config.yaml
num_attention_heads: 5
head_dim: 64
vocab_size: 14737
hidden_act: "tanh_gelu"
norm_eps: 1e-05
positions: "learned"
qk_norm: false
init: "normal"
init_std_qkv: 0.0236
init_std_up: 0.0236
learning_rate: 0.0104
beta1: 0.95
lr_head: 0.00921
warmup_steps: 200
batch_tokens: 65536
Each number is 128 + 32 x the weight over its row's rms, rounded and kept within 0 to 255. Layers, rows and columns count from 0. Numbers have three digits each. The size before them is the row's rms in percent of the matrix's.

# down: layer 3 MLP down (transposed), 1280x320, rms 0.081, rows 392-411, columns 160-319
# up: layer 3 MLP up, 1280x320, rms 0.173, rows 393-412, columns 160-319
down392 104:116198166101135145098137143130163128144158100087150165131170201044168118081090128120129077145094103146169110156119127148116169185151118125132098118133098156101126103164120136087129189112177133137105095066137184145129177082124146174136116103124134099064118153069111118177175091183096107175130111119089100181189145107096156122146121193152124134118138190123107097133102113142079079119128135097084124118147154111136084110189123059123077138080106108066128150183159117131075167148122100
up393 098:114093144125140137125099161159129066105172131074139089123157153135157111133180172122152144107181065185096141159103142087113138108142121158058079132109099083120115143167154099104073143088131141150136151108130187120146135130122090118135120148140178126076116105160120149137072126077156116081115140130107122173145132102177127084119189148114140099112137134132167128137180082075101088151124159105082096067151104072097161142113167153107107177170092116097078101136120226141166083140165201
down393 100:162089165115085141130145151142112181086042121131081112164108135122104173048131061185136089154100126155111139080158188164117157112139080164100141094114127214162126098152114133153114119110126161141102128137147117153171119106160095123133157167120074150186109129182111092141092108161137153184075147118098129108136082140106115139115091052150138177162118113136133154135116160125113103130156080101166105109128182121098155133170122107114149156127156152095134087103121131122182129116084118
up394 101:095135123070104143107111101108044127163115107127131170152125105069130155090152126096119133166106127130081079189161152131076096162170125149115128151080071130202012137155128132097111128128127133137099103130199133134114115184131143126163154167108137060100155156160135101113124175112147088109145122064167156167072053107125113061050140133159030130120124103160172164132086130092104182173083125110134155108105152099164163096148131130124132138092218160186208081141130132151158112162139111
down394 106:109119107076118114144130119137085133114153096142129173168191154136125085128128144083108144141179114157117134116163148131061111067117115102197145136110109154193096160124127086144132108132140083091141177109149148182121052163111122091141146143138108162157133110142149116116115191134126129055069105118113155146089103134095152043056090111145065152149114097084106146076153110091108156150127165085124146101144150128164172092132097096174108111079178127153194093113120160134188099131120104
up395 101:174146145130100157194104159128101145125116130086189178162143187090179148139186125129109117095158104131147147095108107077083127188118148115096120067084147109098178120089096104170097105147175172067095128087137154163151098124137157161053174106168080128161155139190133115160138168123107134120083119163135128113122136138074142134098082097137145137072146126130116165127115114074161166205150084038070105166131169111148050149148109086066157106134182128167132181151115169149097192137129164
down395 101:120100158139110167238106120151082137115114079138113113165182127095068154141165155149111145131137191105136164154132152148183109164175156146079160124151187095197085087118099121118114127121165148133084158089146176132107104175150105132113109190160104122144118125192156144173114146131106124107156134046117127140131136092150146172145135147169139102110101102120113105180057123102095134177125146105111160075083121113143125126171101078120100117133062085108158139074138147158126111153113121
up396 097:067147168110068145157116100135152134094115139128064132134138083102155107085179159092158118177135069150121073154128174131091157182178107140192161112107187182112155109170125109123080146109033152116187085102120089141167144145117130130132088147179112111118148170094107146147154147085120169210103128152130124136106095134104113136126164138169107132105110134176118186080130151086094104174194121126144143088128105173061109151204092119123080065109105145093123119148165158165072132108158164
down396 100:189145104096147238216132109084124103121149131162100097174127100071156142135161099142129110140178070135107092145096103107141166186105173088103133176140132163070079115155137101121049129089082093081144146136159119148136085087123143159155068166115117138128105113162128105181140103151107180153185103024158113143167119166086113118128156118120131110121075126152103110147106139128128092109120081136189140097156126121067150148155110080125087058131154120146182142130132075183120117117130165
up397 108:132127118050119136126132154074152144117121111080122139135079152137097131162144120139113106166168110052127124176116133145133134159162127144141048179061115089158150142088088147122084167125094133137158189092105134099134122145136117136106146132097096183169095129131120110192072086190166133161133128198112125137120133099105153075179131196052080159117126063143110183204153104114150089081143095079063159114141147131164110153124124121096144121182076122113159136071074093141142107128109147
down397 114:108140110145096202155157110129178102113110124144137119109156192172116087110104073146111066183148046103097166154155147074114095102166086187154122089147135091112087131062124092097131148122126139056141093099126150112129126163160107144107119107173099106151085142125147088157111109068086048148141169139158094134104106162145142158127095164095113115167122144173128145171185113130133073129125145037060138120149121092141056167124130111083135107130106194117129192124136162091152194166111090
up398 097:171130135111136089164198120130183143157130122136108124111146061097214097115130152144187168121083164160113154079177130093077200119199097039154127126142183090183118089161162131092122149144133181100133136107134114142121135066102152125121109100180157136126089112111131129095119127104115172159153093157115102133134104143043157100124190068098097167150117187146158125174020107135117136108138061194083140104154128147109172127151103116090104094136111166107145153163104155125177139084101068
down398 099:113143132126081090107049120124141146145128179100103138135123100165107123092135084098126130192097150102155082154033153101170079087055120194097140168086131137162149119136164092122135104130128175117170112154149130183096085158162134093109165159070118106137093130128095142087120133075113093114155158030094159126137111176176102127140099119110125096153133090102106095102159167181137099099105154132148174074145141133104124103144145109132117156105124052114135126145072091098127104150046140
up399 117:098153102122135102110140178145177148126138142096175198072177060100144113065100116117175131111167149165177135112156135146125134116164181069121096071139128134103157133070113078140105092152158096063096156111135142131089157178123152064135150151166122119151141101128090129094094115121132130179094154142099157112113118130162120156131124191162120173157161138113094149106160190158126118189089105135088080131183150147137188122152102162133175104154106159154139141062094087159157110127122138
down399 103:128079188148155196149054165154131091088110100124110126106095147187123123085103211174102136167153142101102150122083099160129121123190072190137120183174165106155092098101178161145114127110126102090112115146141160106130165114159101134145092085110187127208130065089159142125138079112142116187161132147079114141114120154108120118105092197183090125141134074165163092095068100186091139127148102090124114084118161102159158145089122101097188144152123142099062123106140127100143108144109071
up400 102:137106099160104124122119108115062112102074124115120140121147051159112086106140135140136121183194097069080129144113132127156141165174113131149173141085103060084100154145096129125070165172082133128068161153117127086156150141173202119142158148126112108148148175125091107107124147177157100136112110117121116139126179185120123092174169131079120047059162175197158113145166111150143060127066110123171097120157147144126102155158154103092102180178087148092139115111149147138176053192102134
down400 109:123108070142094127113123127103144095089129142142107169150195151143069122106120133107117150141158118127155095137139150162135126185054124227126157093151123139108160097141141125131147132151172098147131128135145048071167155114220131133144123126125115125046189134138125183166215155111093118135045136129157119110095140155166175157105065099121145209096096106139087099104133127158098104132088140115143161089124129113105133144189138069133147114124048156110111139115102108083109139103159167
up401 096:103160124182154143124138065103148174153092126085191137092118126116077159127138103108185128128077129117124083097095151131150139132137122112151083152110117151172160110176132088118079130136100150116124094155152162110172209128110169097151080107176123109136127114077122109113171142139150201158186082129106077132164200086129157100152168131118104199105118106129141120132210171109111156135132114180167117124096122181163116147115117074145135115131127179086156095120148115153122163166114143
down401 093:105104142123144187147136110138132117152153127173098167148087143162120206097154108073070091109129180134097165076030063063166133139150128159050128090174142120083068175168083100132122123119129121132150101139112142132120108119110152121082116177168105128140177151122128132180092076155083161169144115120125074054141188160160157118154184101143132142133143121109133172077148086129161127103142115090166126125181183142117148124095157158150175145078128164140140113123129159130136157154165101
up402 094:124072143130158128134135151100136114156094097137172075176142135139090123071129142064093069133149181115099104189064128192203150123075116108100143138093160207150160137097099175063133106095190127138098211109159141132132142095122165104099155156153144116099170147147126144152090154188119093143137114185112136047150121139140130128093144140115197121134119070147135121116126102153136121197114085128192118125145105158145123159080096165163120116132118159183146079097137133155146141133132093
down402 106:095128126127142166110135147119141124143050116143132118213095143074094107122041114104054107122107129142127089167125190148122147131110126135167140180142120109179168200072067108083137117149123168093157151121128167105098083138141158205142145134091107097154136125157134141116119161154100175073147133135098109125147180172145109107113073092111146165144191158143110114120150066113093173131116109093150117131130154121142105124120040141148091136094081106151150125131149142119138128150144133
up403 142:152201118138164185101219128081034136090143142075111132127141116115155100158111070144085161182141116171087154124093147140111111155135144069163147108132088149077176182084167105155094138173128126112116137173082146139164078134087147120107080125112119112099097148083130199173110159133157153020171173155108117152088105099082141052116109114167179112083155138096136093066186095100116121153124166141124117152134127128148073162033211143135111176122139101068135080154138189152171152113189109
down403 142:112185097147097092102053133112109093071178163113128128133117154165099072105115166107084107178134139144138099096081194109099149103191173095099111120112130103111121085106153158095139087131195116124090105151120096129142142126075119038093058092110169134093123190094107081152153184119139190171141112157089121133149143142126148101103086143114111107114141173119129145062111074140123132123101155118146120130149165178146170206103112095138138096156146130098083138118134094121146122146137099
up404 103:105181084065070135146084120110146121123149130121149178107116136073129104094152184138106076179029130102139143142172124131162129153125096080083107081128121102107119112117136126167148116120111128105066161136111082118134170135143141131127118103136109098086081095134135082180121138133148128126159174139157102139146104130110130084115077063139134139124134088100161079124083148119131199092119101152120143111141090172047177146098146128117161164171113152190123131162108210164194104146102130
down404 100:138140061135138175105122065134137073154101157162179168203088078095112103127069155170169129105136126139131141117125114119089130158035101160160159147173159152122108184127100093154163142146091107197115138114111084104152078095137070077127127134126102093126159094129100144150067067182127149162127058128129155156084132150136173068131089110128137115123169134139127086111130120121181123102106080143152136140104082074129155097079074119100102153174129072173134136119147118182189128119078093
up405 099:112134168118136135124118106105166117130098147155127174151158111117161102138145105125158130086111153084141094144125147092135111082119065129129060140150075126095132090177092138126115094177118108148140092141192185096144139113105149172163116071130117150219082138089127112073137097103163099098084139064098156144106167177164095118157128092068159072125120119137140123099058073087185138150116176101098128161078151095137160124084152127119172034078055150148109157123193178148146104178135150
down405 101:180115168147118076084084121105121119122159138142078144159102208159124183178140066120157104078146107158107187103097090061158137103069133180135163156094102101153083148130148121180068150080153103133125155146143085153106174137110108145161091191113110137072124097122164133164173129125128184198142119070143079081089083129090126103127106092131092115112156178139153151148111097138091158098142156126153169155146142122098140164096145076085207154127167099086170149147141063169101141066104139
up406 095:130131085087112134169110094175109199140088187136152095149166175135115132126131141138083086120132105162164075129104120104102154092127090084128128095140154067161122137118149087145085131086115162159110139167107106137113177186074134143159109181110068145172145128094120053146102171146142157135162174096097182117159118201132106142147106173026156082126099143172135044114143132108098168082146125111120151143219099172168158142121101163092077103103115131174176117142135113127134152093176179
down406 092:101094099147106105175127056120170104154112147122135135091146136114126111089101098125134157145157131131177160147107090141071066144135123165195120125192197101076147090115114139180153077084134157138123116135122142119115143151120120071160114136146126128146086168100148078154122131108144134078078151119098216178105166147087149088131164146110196121165061156085170136112118140094079094120095109095163165106119139126152135127090142088108126156154076115115129140138154124115110137134085072
up407 100:139149151184127164068187108155116107135077087097159154174174124124052117141146101082173149117181148158090117102139118158084162102140110137163160094089140158086147101135093103166157134075113133134135141120122145129134114137138170149099121126140174089158136107155146108138180175138179164092120129106177147087164186074085173174145158127099141124135107097160111071146202118127104089123168092116120164116136131119096133102100179184155140142053183158090170141150097125066123151111156135
down407 097:165124157087131120138135138098082103107141147138084131098132138158076175090189139123141143074114110110133119071113079147122090152105100132140142189124093079095153077153115126170104104161113137124137099158144168130143127131144126158103097099176111141152131091153117111094103157180144145141063114117130156150151125126042111199141108110107147158126134142178077044131109137111144152145090090106124157116162088104114126089100149117154101116086148110107168133126168144144114155148115115
up408 105:177107137125171110118110121116073119129179108128165139140191147115137121112122157126149135123145128042119231102124081103130151132114093101176104181077117145167160104089112145103105112089183204115098144122088078136104113102081207098143147127117129061125144128150090154108158136127151172068105102144178074091140144126139217104077184144144120117107219168132099153077186114126154092180139154116103077149106125178084127176069046135093110147133109124169151147056090137115107153153136189
down408 105:109107123103085131102166152134131090150153074107135093166134118071072096144118111144098073138152080146052137118165152173156129106154191185143100120131114077149168093163143119128161136047161078119129178065144132135105055174147085139145124118157142157162142073123114122125129101152087125100125143081133104190143118142171168154163106130062184155073075128099161208074105141125186107112157125112122147084215095053083139105142094139128186152134146100089121118143171129121106099137148098
up409 092:135121106139168087111104084097125142111118127156159189115130139123123099109156117075085085086109138070102133111114121145080151191175150157130119153119054140138124080184073179137138184119132141135099136130051078171131121194152094095140097129144167157087084109100162120173173148116103133142103161126136155089112165078119126129108132123112092164115199111149151148130131138140155138150102192146115190120191086138107111111166080144116110152169101162173159131063094137125147148099090077
down409 091:149148144148128106103143051141124148095121091176119103093128135121060176129140143108106158104115186100093176118151061125118095143186094144137107103141141188132102147087161190145116208075180171118129113140118107094174124115096043100143077142175120099107167176096173073147109100150077155103129115148150109122126169108150100149111130121102127161117178094129137061182141192127147052118104153127109143104204114097115144132097160126187133148103127107169120145149115149165112130152174084
up410 091:076127118144103086101124068107073165161165127113125159181162190134072083165179106087145153102131136118136079084066129141088101150122127142108130125119130135141156063156126160170097130150178175099055101133111104091180118156159115146157091116150102118089089164117098089099146126108102077069121096147126127121124161112142142125159159113135068140140119125067122141174084149106175139117120121174102062157095143181201089083122128155147139113152150151140144206070075126091126104156107170
down410 099:126151135174140111101164095151079147139062163135104131078131150114120088197143093142108197147097114118141075103122126124070104168149095064115184110110122095116127115073110068145134121117098123141068159066107168199132109147121149117167093137205088129116137160152117066106158084116150127077118158129114136149139104147149153090117150094102155143168051166121119143099126115160214098149124078126101108131114112175168115094178128108128105126099158140102083139181068128112114113156100111
up411 113:124131144100170124155126122125139170140111131091134141107154156139125078140150156167203161093174180103126153085105111106128116199073146143142143112057107152156167121099140124118069145166125114114148172046171132152084126147119206078106134100176108094103113109122131163085137155116127134092147118183180137153093126127089153079157081166039152109140081047131175141107160120114141138159090153045170120076117122163130166151117055157113153164134150134132129094118078166129116101161177195
down411 111:163199179132150102138095099109173157191081173157156121107196124128099107114089180166181107124154173100146169061140118121143126116119101124092098186060130127111114139137137172103159165122163088118157177190130167109205074094172106095112162168128157115149122100106116132215151100102123131098093101086152156077153124109087154131116158122141079075120130069161138162193129123138114124088088103131170119123150097169120151052142091125101188093109139102113141199144124105079108154124142144
up412 116:160146183163117110117144193137177095116142126174156116123128095117204111077089149136136171099132099102106145128123166130080074138086145170143118121173135048075114150120163098156054089098112103134121124172141187131112108167128119114120066145135120101176122097122171134093102095153104079201137138113124084097113114144123130105120161114159089131169178119156121098090130103154090102055081117135156123151149089120091098133141183118164080121110129077214105114108083145135161165120097230